Each number is 128 + 32 x the weight over its row's rms, rounded and kept within 0 to 255. Layers, rows and columns count from 0. The size above them is the row's rms in percent of the matrix's.

# layer 3 MLP down (transposed), 1024x576, rms 0.0224, rows 293-316, columns 288-383
size [105  93  98 100  99 106  97  78 105 106 103  93 100 106 103  96 102  89 107 114  99 101  90 105]
[[122 104  96 106  65  95 134  87 169  55  80 106 163  96 109 135 105 206 112 105 109 101 149 108 181 134 113 136 140 140 130 129  42 128 114  75 133  42 162 153 155 192 146 100  79 173 136 124 149 134 170 104 135 150  63 132 136 140 109 138 135 156 137 120  79  75 125 157 181 137 120 118 120 114 151 129 134 120 150 163 147 117 142 124 178 138 139 133  73 135 133 131 179  51 104 113]
 [ 91 120  89 108  57 140 144 130  42 138 121 121 102 148 167 102 152  86 184  83 128 176 203 140 145 111  85 111 104 154 159  93 132  56 151 108 112 103 155 124  37 168 132 157 106 135 125  91  89 124 128  94 109  76 163 129 101  99  80 124 100 125 136 156 158 132 120 118  65 156 122  78 154 135 154 129 138 145 152 132 142 134 168 149 155  96  67 150 134 131  48  88 177 159 146  92]
 [160 141 154 111  98 118 200  81 110 123 150 164 109 172 124 118 168 106 162 150 140 199 150 162 170 153 153 166 128 133 134  71 162  96 113 150 134 126 104 122 157 140  82  91 168 135 170  75  71 137 103 150 143 169 171 141  84 155 112  94  88 114 105  93 106  77 120 139 162  79 124  91 163  91  87 146 160 123 156 128 180 118 136 167 101 112 140  88 111  65 127 152  93 128 117  86]
 [166 107 156 163 151 133 134 136 146 137 122 146 156 121 121 125 156 147 138  48 104 198 160 127 123 172 158  53 119 125  73 113 142 183 121 149 143 104  93 162 166 135  94 140 144  68  83  25 155  85 100 137 154 112 165 138  89  73 127 150 194 126 157 128  99  81 119 122 140  86 100 118 128 156 111 127 185 104 107 101 168  91 135 133 167 161 146 167 156 179 162  86 118 129 104 119]
 [158 145 168 131 182 120 145 129 111 126 104 152 150 152 123 159 132 109 161  44 147 140 143 119  97  87 163  66 136 188 193 112 120 112 138 162 110 104  70 129 152 105 132 114 145 149 166  95  98  96 174 173 116  73 155  80 134 103 162 181 123 116 136 174 128  83 155 144  90 124  91 117 172 124 125 124  73 132 130 159 137  83 145 136 112 131  99 175 164 143 133 105 120 136 151  97]
 [180  93 160 142  67  80 104 143 187 151 112 117 101 100  69 100  73 101 133 102 154 139 115 117 131 114 121 154 100 171 126  72  75 128  71 106 167  99 145 124 115 162 125 152 142 120 133  99 168 129 127 106 139 137  98 112 123  73  70 129 108 107 104 160 127 119 174  95  99 122 126 129 106 145  53 113 149  82  87 131 119 108 182 103 110 111 164 207  80  87 108 100 120 153 101 143]
 [ 65 163 118  79  87 107 164 165  68 161 126 122  88 105 132 127  92 113  89  72 143 120 113 170 143  93 134 150 150  92 113 111 142 137 125 158 135 145 131 147  85 172 151 141 165 115 143 130 137 159  99 117 109 137 120 140 123 146 175 153 135 142  89 143 117 177 203 141 131 127 156  77 158  60 140 174 132 155 133  89 152 198 152 177  51 133 149 115 129 122  98 170  92 157  96  85]
 [154 112  82 159 176 118  89 146 131  39 148 165 141 186 120 103 100 120  77 164 161  86  85 104 145 137 103 192 124  92 200 149 114  70  85 125 185  68 153 100 129 161 125 136 123 108 158 136  54 115 119  74 142 115 132  81 168 137 129  41  48 113 181 125 184 112 135 103 116 157 114  97 103 151 117 180 126  80 122  90 109  97 112  73 121 161 172 184 124 182  99 170 107 120 122 115]
 [162  99 118  44 124 135 165 121 146 117 108  88 157 126  52 119 124 160 113 172 124 169 105 154 142 133 199  88 102 131 212 157 109 143 129 119 101 158 146 110 112 106 147 105 141  66 144  80 123 115  80 139 107 107 119  50 191 144 141 111 154 137 122 138 125 119 139 134 124 189 107  92  99 133 163 143 156  88 107 168 139  90 190 100 128  84  89 142 201 157 130 136 152 181 132 110]
 [158  86 101 107  97 107 114 148 151  97  89 101 137 146 159 108 137 129 162 172 160 143 126 108  76 194  93  77 140 203  97 127 110 152 102 125  82  80  98 132 161 144 167 140  62 103 103 165 153 110 143 195 112  75 119 120  99 107 118  88 115 137 150 141 104  47 128 156 161 133 131 165 100 148 135 130 110 189  96  70 114 115 134 128 146  91 154 147 139 124 138 138 102 156 119 129]
 [150 103 149 145  64 122 127 144 103 161 125 134 155  95 150 138 119  90  77 119 145 122  77 141 107  98  48 130 168  63 180 123 179 103 147 101 137 127 102 192 106 134 118  73  97 136 104  28 116 128 135 136 126 137  62 124 125 128 133 135 104 107 152 108  74  68 187  73 151 135 167 121  66 135 120 121 159 128 144  68 141 136 151 150 226 152 112 164 130 104 136 168  88 131 108  81]
 [167 108 123 118 140 153 110 149 113 135 122  75  81 130 167 182 181 166 119 115  60 145 190  69 130 141 124 140  11 133 161 119 144  99 147 153 112 102  91 136 134 127 116 142  99  91  82 137 113  88 108 121 160  97 126 216 121 118 164 108 157 166 138  87 118 133 166 165 117  98 144 132 164 126 128  99 144 170 178 163 161 121  93  88 178 161 123  93 140 132 111 126 167 138 144 180]
 [136  77  93 144  84 116 127 145  32  97 141 119  60 171  69 126 136 126 163 119 134 132 164  99  90 126 102  98  70 152 116  94 151  47 142 141 112 159 144  90  83 173  80 126  93 162 168 107 140 131 103  96 115 125 161 124 139 145 132 104 124 126 115 162 109 133 117 114 178 182 128 129 117 166 130 132 100 109 114 125 122  89 164 149 103  86 101  89 117 139  87  74  79 101  90 120]
 [ 75  81  98 106 117 110 152 189 191 152 147  60 120  94 130  84 172  79 107  82 126 141 118 153 158  99 119 131 111 120 160 120 126 151  76  96 148 145 171 159 149 109 119 126 198 124 105 205 159 105  90 117 117 126 114  93 136 150 152 147  96  99 147 115 117 105 104 104 131 108 147 136 140 126 129 137  90 157 109 128 113 184 114 130 134 159 155 100 146 113 180 114 135 145 130 102]
 [161  94 223 168  67  98 108 110 113 133 114  86 151 105 153 109 140 125 126 154 143 151 164 175 141 109 163 117 108 155 117 130 135  64 114 131 117 120 181 138 112 160  91 205 153 146  84 175 194 117  83 128 161 139 123 102 167 174 153 156  69 132 146 120 112  93 154 111  75 116  85 110 166  91 153 163  89 183 176 116  76  99 170 177 136 134 129  88  76 102 103 162 121 126 147  87]
 [109  95 105 133  65 117 120 135 181 168 116 180 111 100  96 143 111  88 168 160 178 129  90 159  93 117 143 163  98 108 167 143 108 128 116 124 144  98 132 121 129 156 154 110 123 142 106 115 161 109 139 132 126 151 111 179 127  81  73 118 157 118 130 114 181 157  96 112 129 120  74 132 136 102  76 143 146 190 170 162 131 129 114 107 193 186 151  90 129 157 120 110 124 114 136 113]
 [120 150  99 166 167 128  24 124 171 111 159 135 101 107  91  98  79 160 103 184  95 132 143 133 103   6 141 195 127 124 115 150 108 126 110 131 149 130 109 186 126 191 131 138  85 111 156 159 133 112 127 125 156 169 105 109 112 105 212 111 122 125  61 129 111 150 132 119 158 153 115 112 109  96 168 123  77 134 146 111 100  89 140 178 151 145  79 119 106 128 111 154  87 148 136 111]
 [108 172 146 104 126 105 154 140  96 124 143 147 174 130 109 113  43 167  34  96 165  85  46 127 222 141  89 120 119 140 105 118  86 144 211  99 153 159 123 126  98 116 149  91 170 150 120 177 135 185  93 158 127  69  73 142 123 134 162 134 178  77 178 156  91 180 125 196 140 139 151 101 166 164  91 155  65 125 108 133 133 161 151 112  75 110 144 154 148 146 160 134  74 107 106  82]
 [ 99 194 107  99 134 162 124 108 142 105 150 122 138 148 135  99 155 127 149 134 159 121 123  84 167 127  85  59 110 142 119 167 164 149 165 169 138 126  75 124 175 107 126 118 161 130 132 164 131 133 136 125 137 150 141 135  73 136 130  82  93 135 168  47 118  98 113 114 114 150 167 109 192 111  82 116 122 103 114  66 134 149 162 104  85 138 191 122 156 173 144 168 100 123 170 104]
 [155 105 112 129 113 108 112  68 111 146 109  77  99 167 103 158 120 114 143 125  74  92 172 139 161 167 146 171 134 186 202  83  72  95 138  84 138  74  61 124 130 100 103 142 196 151  77 123  99 122 144 187 186  77  51 131 109 126 122  99 157 137 152 141 151 147 114 116 113 170 111 119  51 155 120 100 127  69 116 163 121 145 107 116 130  86 135  93 123 168  87  77 163 133 148 148]
 [166  79 105  81 146 135 109  97  98 133  98 170 174 159 110 120 134 110  94 116 118 202 165 133 143 183  65 175  81  79 140 126 129 145 136 127 101  76 147 112 111 158 128  54 123  74  77  95 166 118 122  82 126 126 100 150 150 149 115 117 133 149 132 145  96 118 103 160  95 132  72 146 112 185 178 132 142 133 149 181 143  63 121 105 166 184 144 126  75 128 117 132 131 125 139 127]
 [129 169 135 150  61 138 147 111 111  92 104  76 120 148 168 167 128  62 146 128 193 126 108  92 133 112 180 143 159  75 164 108 107 102  82 126 117  84 143 128 167  93 166 136 152  67  99 111 162  85 138  89 133 127 146 129 143 137 162 139 114 134 100 121  85  94 174 117 106 183  88 115  65 123 129 185  85 138 185 102 149 133 162 127  78 138  57 136 150 186  90  94 141 137 148 160]
 [100 127  74  74  58  66 101 171 126 197  99 122 142 148 142 154 158  75 128 134 121 158 144  40 148 140 131 159 127 114  90  79 111 115 100 159 157 169 147 152 178 123 102 147 142 142 144  76 134 174 151  69 115 157 104 159  99 122 158 130 142  64 111 108  70 127 110 121 125 112 114 139 164 116 107  73  87 151 170 128 170 139  99 174 187 125  86 111 113 108 132 133 130 148 133 184]
 [161 138 132  97 147 130 140 110  92 132  76 117 101 109 128 158  95 139 179  87 126 101 181 160 107  69  91 134 132 116  76  95 125  92  61 131 171 155 150 136 159 176 154  95 122 103 152   0  90 135 122 161 158  59 146 115 101  85 100 127 130  45 146 163 110 153  99 115 128 167 185 130 107 108 176 122 117  78 153 164 110 179 112 181 151  88 153 126 101 135  55 186 182 134 137 146]]
# layer 3 MLP gate, 1024x576, rms 0.0269, rows 294-317, columns 288-383
size [ 86  98 101 104 106  97  82 104 101 104  99  99 105 108 106 103  86 107 115 103 101  94 101 104]
[[164 139 104 157 200 101 161 123 160 137 137  80 129 121 151 165 109 162  79 195 128  75  95 135 137 103 127 171 170 144 110 176 123 184 143 136  94 156  91 119 232  97 137 115 160  92 100 163 136 126 136 100 171 203 167 134 186 186 156 103 146 133 134 123 110 126 121 133 156  89 141 118 172 111 102 165 138 159  75 104 104 139  98 110  96 122 179 105 155 136 186 162  57 124 110 132]
 [109  96  65 142 164 112  24 128 124 113 117  98  95 149 116 109 114 106  69 128 124 117 146 163 120  90  89 147 126  94 144 196  84 138 122 144 171  98 185 125 126 133 163 148  86 123  88 112 121 141 151  73  70  95 113 146 178 175 138 135 182 164 128 109 160 161 117 147 129 160  49 194 118 162 168 154  90 157 137 100 184 138 114 102 121 136 167 204 159 145  88 142 167 113 147 136]
 [160 156 150 141 145 106 118 103 125 140  96 122 132  99 141 105 150 137 173  91 110  95  88 154 158 105 220 131 103 206  85  77 137 144 120 129 125 124 143 119 148 139 111 185 116 120 127 109 139  66 172 130 160 129 163 108 125 142  91 148 202 154 116 105 138 105 148 157 134 148 121 119  87 113 138 173 119 115 129 109 107  33 116 141 130  95 170 139 139 112 145 157 122 157  96 105]
 [142  95  77 176 114 114 101 123  45 143  97 146 123 167  84 114 113 156 106 125 110 165 134 106  84 112 142 118 145  85 169 124  65 135 127 144 120 104 175 195 164  92  88  78 115  67  87  96 141 139 175 126 114  94 122 150 170 163 134 100 160 136 112 106 105 156  31 147  84 150 111  92 120 119 106  63 104 204 121 148 153 133 118 137 150 188 122 164 198 165  84 143 116  96 103 158]
 [ 97 113  95 138 124 147 150 121  80 155  98  87 157 102 162 130 170 128 171 123 189 139 131  70 119 143 155 148 186 129 105  86 115 115 166 165 121 171 144 114 121 108 144 156 151 121 147 104  85 174 143 136 158 143 160 116 116 159 120 136 189  97 129 114 119 176 113 153 109 128 151 133 132 119 129 163 176 172 147 113 134 152 120 115 165 165 144 121 117 134 134 118 149  87 101 130]
 [ 61 144  96  91 140 145 133 176 106 130 127 123 123 127 145 163 109 124 113  87 149 157  96 141 133 155 148 129 137 129 123 194 128 176 161 152 114 101 140 118 136 127 141 169 162  90 161 169 133 148  60 127 130 151  99 125 150 157 181  87  82 108  78 128 127 148  87 106 167 144 130 102 159 124 171 154 117 181 181 108 149 180 149 160 158 122  95  94 120 126 114 170 148  74 119  77]
 [154 101 162  61  99 140 159  45  96 127 110 151 139  89 126 160 201 147 145 167 127 102 126 164 114  72 165 107 144 116  58 133 119 151 154 141 142 123 155 118  82  87  79 131 175 122 169 156 108 144 116 137 145 158 117 188 128  88 148 201 146 117  69  87  99 149  96 189 120  78 138 158 130 154 109 148  36 152  93 130 151 154 124  67 111  87  74  85  32 103 191  80 146 117 133 152]
 [123  73 124 178 177  97 156 155  80 144 108  93  75 103 134 115 168 141 115 115 161 121 159 141 111 120 133 133  47 124 170 116 124 175 152  93 139  83 189 131  92 160 190 202 134  98 122  99 118 186 141 120 119 104 115 140 168 118 111  85 143 146  92  94 105 108 157 163 143 162 133 139 151  95 181 110 158 150 100 122  91 144 166 147 136  99 174  84 122 182 100 168 128 125 104  55]
 [ 95 132  74 145 163 111 120 171  64  85  73  77 117 159 153 107 129 142 114 142  92 159 143 142 117 122 113 126 175 129  78 124 143  97  97 165 146  91  76  70 130 150 151 126  81 117 128 130 125 113 124 127  96  80 149 109 115 103 129  81 124 184 104 136  99 129 113 138 129 137 139 127 150  91 102 130 145 156  82 138  93  31 194 129 139 113 154 128 165 179 110 176 125 106 136 134]
 [179 113  85 174  66 156 102 109  58 128 115 132 170  89 186 106 165 112 113 131 146 168 122 111 170 136 118 185 120  84 187 134 141 110 142 167 137 142 128 159 112 123 157 113  68 123 117 116 135  77 164  92 100 118  75 163 139 159  91 130  93 135 140 104 140 164 131  97 168 128 187 167  81 127 138 107 217 147 136 117 130 131 158 152 154 117  92  94 150 131 130 166 149 118  64 109]
 [111 126 128  80 123 180 113 151 127 149 135 124  98 162 119 161 169 124 109 183 129 119  49 100 134 128 164 162 107 120 119  88 119  73 131 109 127 137 103 173 160  87 101 120  99  83  57 118 162 142 128 166 141 168 123 137 109 147 133 143 128  77 121  99 129  97 135 129 127 135 145 117 146 146  87 123  97 143 205 123 129 149 169 159  93 114 155 129 173 182  85 110 118 175  87 167]
 [142  97 136 154  88 158 131  91  42 153 153 126  94 172 110 166 159 125 131 128 108 161 159 103 106 132 146 130 128 199  90  89 135  75 115 118 164 182 190 118  40  90  71 118 108 125 198  95 129  91  80 126 175  85 131 143 130 153 153 149 130 194  80 150  89 137 147  88 164 152 121 136 156 119  91 135 139  94 159 130  93  58 184 134 143  79 161 157 232  97 117 125  66 151  60 147]
 [ 96 160 105 125 104 158  86 125  93 133 103 138 134 145 158 158 129  73 125 119  79 121 168 130 122 160 126 192 140  82 101 125 109 131 117  93  82 137 192 119 136  94 161 133  95  86 144 114 133  94 127 154 124 136 126 162 139 152 130 105 135  54 117 152 152 126 104  83 176 111 140 133  95 108  63  95  99 135 140 123 117 162 126 150 113 166 170 159 138 108 111 132 135  74 148 162]
 [107 140  46  70 193 156 105 187 195 114 163 168 124 186  76 147 101  95 110 156 119  96 134 114 119 153 149  88 174 127 148 152 140 146 144 118 112 105 130 114 156 133 158  86 125 176 191 132 131 148 143 146 152 116 140 107 162 112 166 115  95 103 148  71 170 109 122  73 144 127 151 124 128 196 107 147 145  89  83 150 124 175  81 148 112 129 167 154 134 159 128 164  88 109 151 170]
 [135 101 149 193  66 157 165 134 161 184 136 113 195 129  87  91 134 143 152  71 160 130 120 151  91 142 114 139 100 121  88 131 145 132 177 166 116  68 120 161 142 110 113 112 158 130  82  90 107 138 151 148 128 132 102 137  93  69  80 185 121 146 136 128 128 130 117 173 127 138 146 141 191  80 145  94 140 149 182 105 119 141 144 181 111 149 148 118 184 111  79 107  89 199 170 131]
 [127 175 122 188 148  71 178 165 149 146 108 151 129 135 128  99 137 135 169 121 107 126 102 149 138 184 164 195 144 106 136 182 116 135 130 138 126 162 105  87 101 147 129 109 177 143 142 118 104 184 181 100 117 157 145   5 123 153 125  98 104  70 189 123  32 126 124  90 112  96 174 139 129 148 170  98 135  82 129 177 123 153 153 195  99 190 127 126 107  75 105 134 125  74  89  57]
 [130 160 136  96  94 119 131 112  88 134 127 162 166 117  73 103  40 142 105  96 146 113  53 137 209 136 133 167 135 139 159 132  91 151 167  86 139 121 118 144 128 156 167  67 115 147 149 121 124 108 133 125 160 105  94 112 122 139 134 122 164 111 158 147  94 109 147 151 143 116 133 127 183 191 111 109 109 105  77 165 135 119 148 131  64 119 104 128 136 153  99 142 120 140 160  70]
 [148  76 147 102 138 159 152 109 164  83  96 120 168 156 143 146 141 143 146 113 148 150  78  68 162 151 142 109 147 149  81 119 145 165 192  91  49 160 105  87 154 140 124  93 104 123 118 165  63 126 163 157 154 128 131 171 106 113 174  94 143 135 136 122 151 142 151 112 118  78 157 119  88 106  72 120 141 146 123 101 158 160 118 176 182 129 132  97 133 114 186 138 127 151  77 158]
 [137  94 143 157 127 103 133 210 148 110 164  56 138  90 130 122 130 155  92 171  90 130 139 101 173 150 156  63 124 192 117  95  39  84 125 106 118  78  84 111 142 141 109 153 147 173  95 139  84 140 182 152 205 122 119 138 128 135 140 133 211 133 139 133 169 199 101  90  94 135 159  68 124 134 132 161 179  84 111 122  67 129 147 156 169 132 140 130 145 135 161 127 146 115  82 190]
 [131  85 112  70 149 144 130 109  97 130 138 111 111 100 106  81 161 145 153 187 124 134 187  82 125 123  70 187 143 131 182 138 144 115 114 121 142  96 118  97 114 197 157 130  89  81  82 113 127  94  90 133 169 111  78 138 119 118  84 106  99 183 142 140  90 103 106 108 105 187 129 165 110 162 165 124 124 144 131 135 101  99  86 150  87 135  85 152 147 161  97  93  84 137 179 158]
 [133 134 118 119 197 192 123  91 147 142 124 176 137  67 117  79  53 119 123  86 136 124 184 132 150 188  77 158  88 139 178 167 139 171 143 176  91 177 104  67  87 167 120  88  72 149 110  99  42 145 157  96 151 108  86 130 180 110 135  93  79 123 182 129 137 168 118 151 147  39 176  96 185 156 121  78 153 111 137 161 101 175 104 104 113 150 173 111 135 125 188 136 144 135 122 104]
 [107  60 181 146  77  59 175 134 129 119 109 134 140 152  80 117 127 112 110  93 218 123  82  88 116 139 147 130 197 130 157  69 140 104  70 154 142 195 127 134 124 120 122 152 151 106  78 123 162 167 107 143 149 136 108 158  72  97 153 161 198 124 158  97  81  37  99 133  77 126 161 118 166 175 111  85 103  86 140 107 122 143 123 179 102  74  74  88  92 124 150 164 159 125 110 105]
 [119 144 114  80 115 100  81 129 141  66 136 126 154 132 166  71  96  85 121  85 134 124 143 105 140 125 118 170 128 189 168 185 142 105 125 130  83 123 132  72 157 154 181 212  96 178 120 157 143 119 106 163 138 136 110 114 143 105 159 116 104 133 167 112 122 118  95  95 116 130  73 182 172 100 193 165 146 146 104 129 159 135 181 130 114 106  98 161 130  98 154 123 117 209 151  93]
 [ 76  60 134 118 177 114 146 140  69 156  82  93 160  94  72 110 112 193 193  96 155 129 127 152 113 140 126 100 132 219 166  89 124 122  92 114  65  90 116 127  92 167 137  81 179  90 134 126 121 146 127 114 112 148 129  75 124 139 206 120 125 168 160 127 102  97 106 121  82 128 100 105  99 127 203 136 152 133 122 206 168 125 121 142 103 111 133 167 117 112  84 135  95 140 184 100]]
# layer 3 MLP up, 1024x576, rms 0.0291, rows 294-317, columns 288-383
size [ 90 103 110 102 100  97  79 110 105 104  88  97 106 101  90 117  83 106 114  93 115  84 112 100]
[[162 145  84 145 121 149 119 154 120  95 127 126 119 160 195 157 187 111 127 155 157 103 108 141  69  59  83 181 172  47 118 131 141 131 148 141 124  92 144 145 199 150 120 108 145  94  79 168 142 128 160  99 134 123 132 159  60 150 143 169 147 110  78 127 125 161 129 120 136  78 159 123 119 181 159  69 157 194 112 123  95 174  78 114 129 138 108 107 106 155 135  94  71 131 165 135]
 [193  70  78 183 149 137 115  71 131  98 150 125 106  94 116 106 147 146  98 113  73 169 113 169  76  61 119 151 135 112 100 171 176 180 123 119 154  87 166 114  82 145 167 166  75  61 124 119 154 130 126 128  74 110  81 110  97 136 155 141 154 155 124  97 161  94 116 144 138 211  92 195  99 126 217 137  74 124 136 115  95 162  84 108  99 125  82 155 124 171  65 118 119 126 175 131]
 [ 73  68 146  56  95 146 147 127 142 107 157 130  84 175 149 148  74 154  79 113 166 158 105 128 129 138  44  81 128  96 133 144 155 132 210  99 121 135 102 108 102 196 158 119  94 171 189 170 134 156  97 102 129 185 169 127 121 129  84 115 188  87 100  91  58 139 117 170 116  70 101 121 131 113 110 118 108 157 149 139 147 117 161 129 131 140 109 113  96 166 143 173 113 121 116 169]
 [113  80 105 113 164 128 152 115  92 166 166 146 136 162  95 117 149 119 178  65  94 130  83  80 172 133 132 146 116 131 153  97 119 157 154 201 129 130  92 107 103 147 111 121 159 189 137 195  79 136 145 145  81 134 143  92 170 135  63 112 160 118 107 126  95 124  74 183 118 103 107 123 101 129 124 129  88 101 122 105 150  63 131  92 126 144  94 124 108 181  51 141 153  99 132 138]
 [117 107  86 126 181 171  95  47 129  91 104  75 105 166 176 130 130 142 109 141 149 144 137 155 139 110 128 132 106 135 112 148 158 141 191 117 110 135 155 103  47  97 116  90 142 153 160 123 114 104 125 135 178 126 168 132  75  99 163 165 121  63 137 101 182 104  81 180 165 173 133 137 145 134 134 139 170 141 162 222 152 160  85 176 127 122 124  67 141 144 131 128 119  62 115 182]
 [136 104 159 184 141 151  45  48 143 136 168 103 157 113 155 127  77 118 124 127  36  95 191 145  79 117  90  95 127 130 123 150 120 155 104 104 165 131 123 119 143 166 132 147 155 138  95 107 158 159 135 133 170 129 138  75 158 126 109 111  66 138 152 175 200 146 159  75 106 125 115 172 138 123 177 110 158  91  58 123  73 104 111 114 118 107 181 176 123 149 126  95  68 146 232  85]
 [ 90 164 153 132  92 179 149 155 136 197 118  87 113 103 110 111 152 150 164  58  96 215 182 116 103  94 139  60 130 142  80  83 161 180 156 138  41 148  85 152 108 119 137  93 108 104  87 152 196 107 137 156 101 106 114 158  55  72 100 149 201 148  75 152  98 127 133 141  79 110 120 131 122 123 159  70 116 127 178 182 145 131 137 209 127  99 106 100 138 114 135 103 111 132 136 142]
 [133 117 197 152 150 146 121 136 143 148 114  38 128 158  44 125 146 131 138 161 127 136 119 131 133  94  98 125 104 130 146 103 118 127 132 102 146 118  90  75 118 146 171 100 156  83 149 139 114 137  70 123  80 124  90 117 112 170 143 178 144 106  99 152  70 133 184 154 136 139 141 123  88 146 111 150 127  94 136 118 129 105 111 119  90 114  69 142 130 129 144  96 190 166  90 148]
 [132  89 131 130 117 125 119  88 197 149 103 174 175  90 101  85  73 132 176  68 175 125 105 141 112 117  69 116 143 126 126 108 204 148 118 149 121  95 115 103 105 129 152 238  89 118 163 122 202 171 147 134 120 143 127 125 146 127  83 167 120 142 150  85 102  72 129 144 132  99  70 148 169 120  93 169 125 123 170  87 132 151 107 136 159  92 100 119  95 114 156  94 113 109 128 126]
 [117 177 114  20 142 155 217 116 131 117  94 173  98 129 141 150 113 149 109 158  98 116  84 178 156 170 144 109 144 134 108 164 185 129 145  86 146 114 100 160 184 144 134 133 111 106 162 142 151 131  89 174  93 114  43 133 109  78 124 138 167 137 105  98 119 130 132 105 112  44 124 158 162 172 121 122 164 131 163 125 181 129  85 121 102 136 166  72  74 100 164 109 151 154 120 117]
 [102 115 140 171 157  74 156 120  84 108  63 113 144 118 101 101  83 145  95 181 185 118 101 190 129 134 170 130 213 146 115 115 111 145  77  79 177 156 162 140 156 124 163 144 155 155 151  90 132 113 129 171  96 188 135  70 138 164  77 177 118 100 135 150 138 102 110 122 144 153 129 136 124  92  91 113 110 113 123  69  61 144 194 175 106  89 159 151 156 143 134 182 131  92  95  75]
 [137 164  97 126 120 101 157 162 150 133 124 113  81 126 155 125 120 137 167  69 218 134  69  75 186 163 154 118 155 105 172  96  78 164 140  91 143 121 134 182 169 116 137 125  84 113 159 141 119 174 146 110  95 100 185 101 180 122 143 143 138  89 141 147 143 108 122 121 110 112 118 123 127 109  92 132 200 132 136 115 123 145 120 173 178 165 130 110 103  97 114 133 130 141 105 153]
 [163 177  90 132 100 158 151  82 142 157 106 101 150 125  97 170 105 103 134  84 127 196 169 109 171 148 147 150 138 105 131 190 100 162  74 129 152 103  93 116 173 149  91 117 155 164 132 152 169 113 157 122  93 122  90  84 110 126 130 134 126 148 117 122  95 148 140 142 116 166 165 134 152 124 186 133 104 127 115 157  92 175  85 160 109 101 159  92 114 112 119 158  86 157 144  61]
 [ 92 155 179 160 176 127 107  92 130 160 125 162 223 139 201 128 118 105 111 102 107  98 123 150 115 134  91 135  72 131 214 128 206 173 114 193 108 179  82 115 140 119 137 140 137 111 168 129 111 151 137 150 128  85 143 137 171 136 109 118 160 132 160 124 122 161 114 133 131  92 101 128 125 179 150  61 152  62  91 142 125 134  97 111 102 104 145  90 162 107 109 106 146 155  67  78]
 [172 182 182 108 174 137 127 133  78 142 128  87 154 146 166 117 152 196 130  97 104 124 153  79 159 104 111 115 160 139 104 101 120  85 151 104 129 145 130 138 107  98 147 148 155 111 149 210  86 118 104 132 107 132 123  85 142 130 168 119  90 145 129 147  86 124 173 158 131 184 175 134  91 161 165 105 113  75  52  97  95 113 132 170  56  81  98 135 135 134 152 117 146 150 138 150]
 [158 160 125  59 126 162  93 108 125 156 168 105  82 111 134 186 129 117  76 133 111  80 151  95 125 140 110 116  74 154 161  43 121 146  80  88 136  97 149 138 129 124 141 153  88 112 123 158 120 154  70 135 131  74 112 178 158 115 155 137 143 185  46 194 167 227 155  83  81 103 111 112 102  96  90 164 120 182 134 123 117 119 138 136 121 145 130 120 137 130 119 199 102 127 100 167]
 [129 147 135 128 157 144 145 117 151 112 134  70  82 109 184 124 110 152  91 152 117 117 176 156 147 164 119 157 142 122 129 174 101 112 130 119 108 129 135 110 103 125 148 136 127 177 153 147 115 165 107 137  93 206 141  87 200 146 177 111 160 160 154 147 139 141 155 156 153 178 107 120  85  61 110 162 153 139 154  86 129 119 112  77 190 134 180 148 166  94 201 116 165 132 117 141]
 [127 163 119 122 190 123  96  84  91 121 159 152 132  99 167 155 107 102 149 181 132 150  71 110 109 128  99  84 133 104 114 110 161  97 134 143  99 108 101  57 122 162 134 110 137  32 152  93 122 150 171  82  73 123 155  88 154 123  86 103 153 136 187 130 131  92 114 166 132 146 111 124 133 113  77  98 152 133 121 139 138 169 190  77  67  88 112  68 111 145  77  88 132 125 195 102]
 [108 135 123 182 145 119  92 144 115 115 150  93 157 142 103  97 127 139 114 119 132 188 102 115  85  97 144 139 190 116  99 189 110 209 161 139  87 130 114 190 133 144 168 152  91 157 181 122 184 189 101  91  73 200 194  93 111 178 167 133 146 115  88 106 109 157 137 147 177 150 119 186 128 106 180 128 122 197 117 182  76 129 131  97 126 120 146 181 119 120 123 156 109  90 172 106]
 [110 216 147 126 131 199 105  78 149 119 180 113 142 110 100 145 136  94 171 191 145 133  91 104 126 122  89  81 145 160 140 118 123 106  94 108  92 152  79 147  87 102 138  96 131 164 112 111  55 152 137 169 153  90 120 145  60 128 169 132 159 113 186  84 113  93  89 102 115 137 196 170 134 131  58 145 119 120 101 127 125 131 151 139 117 175 144 138 158 124 117 120 103 169 103 114]
 [178 116 112 110 167 172 102 100 134 120 151 169 129  90  91 111 100 123 135  87 142 141 192 143 112 127  95 149  81 125 169 136 195 117 131 105 129 161 144 104 101 172  88  96 149 122 128 121 127 119 124 171 163 123  67 154 105  60 107 110  72 124 119 148 123 102 141 106 105 108 155 116 150 172 178 100 146 173 182 199 119 199  98 181  73 130  92  78 162 133 129 107 112  96 132 151]
 [167 111 134 208 169 151  98 130 139  84 139 133 154 129  69  61  85 134 173 144 145 117  79 180 102 136 111 141 107 151 177 146 132  87 126  92 175  92 118 134 102 156 166 124  66 146 105 137 111 124  93 143 140  87 154  68 121 142 114 110 152 176 134 141 186 141 171 134 119 168 155 121 140 124 145 144 177 115 166 103  91 105 192 100  54 159 158 133 132 143 150 162 109 106 143  87]
 [114 116 127 158 142 143  71 140 172 119 108 142 165  51 148 102 113 142 209  78 155  99 218 116 107 131  97 119 132 192 187 141 163  99  80 158  97 141 158 134 162 231 122 127 125 160 151 159 158 133 113 223 144  80 125 206 138  64 135 166 149  93 148 133 154 137 111 104 109 167 136 152 166 110 176 189 136 156 119 122 131 173 144 149 134  85 122  82 119  99  53 127 155 179 140 121]
 [158 161  90 100 125 130 116 208 133 127 157  85  80 122 155 123 149 145 110 167 155 109 160  77 163  98 154 176 126 141 112 145 103  47  73 130 101  83 210  92  75 168 119 140 121 146 123  98 103 145 135  85  99  99 141 141  99  94 125 146 157  96 115 128 148 115 141 187  73 177 164 119 113  44 108 142 180 134 146 102 122 124 211 175 137 158 140 164 110 125 140 139 135 124 142 171]]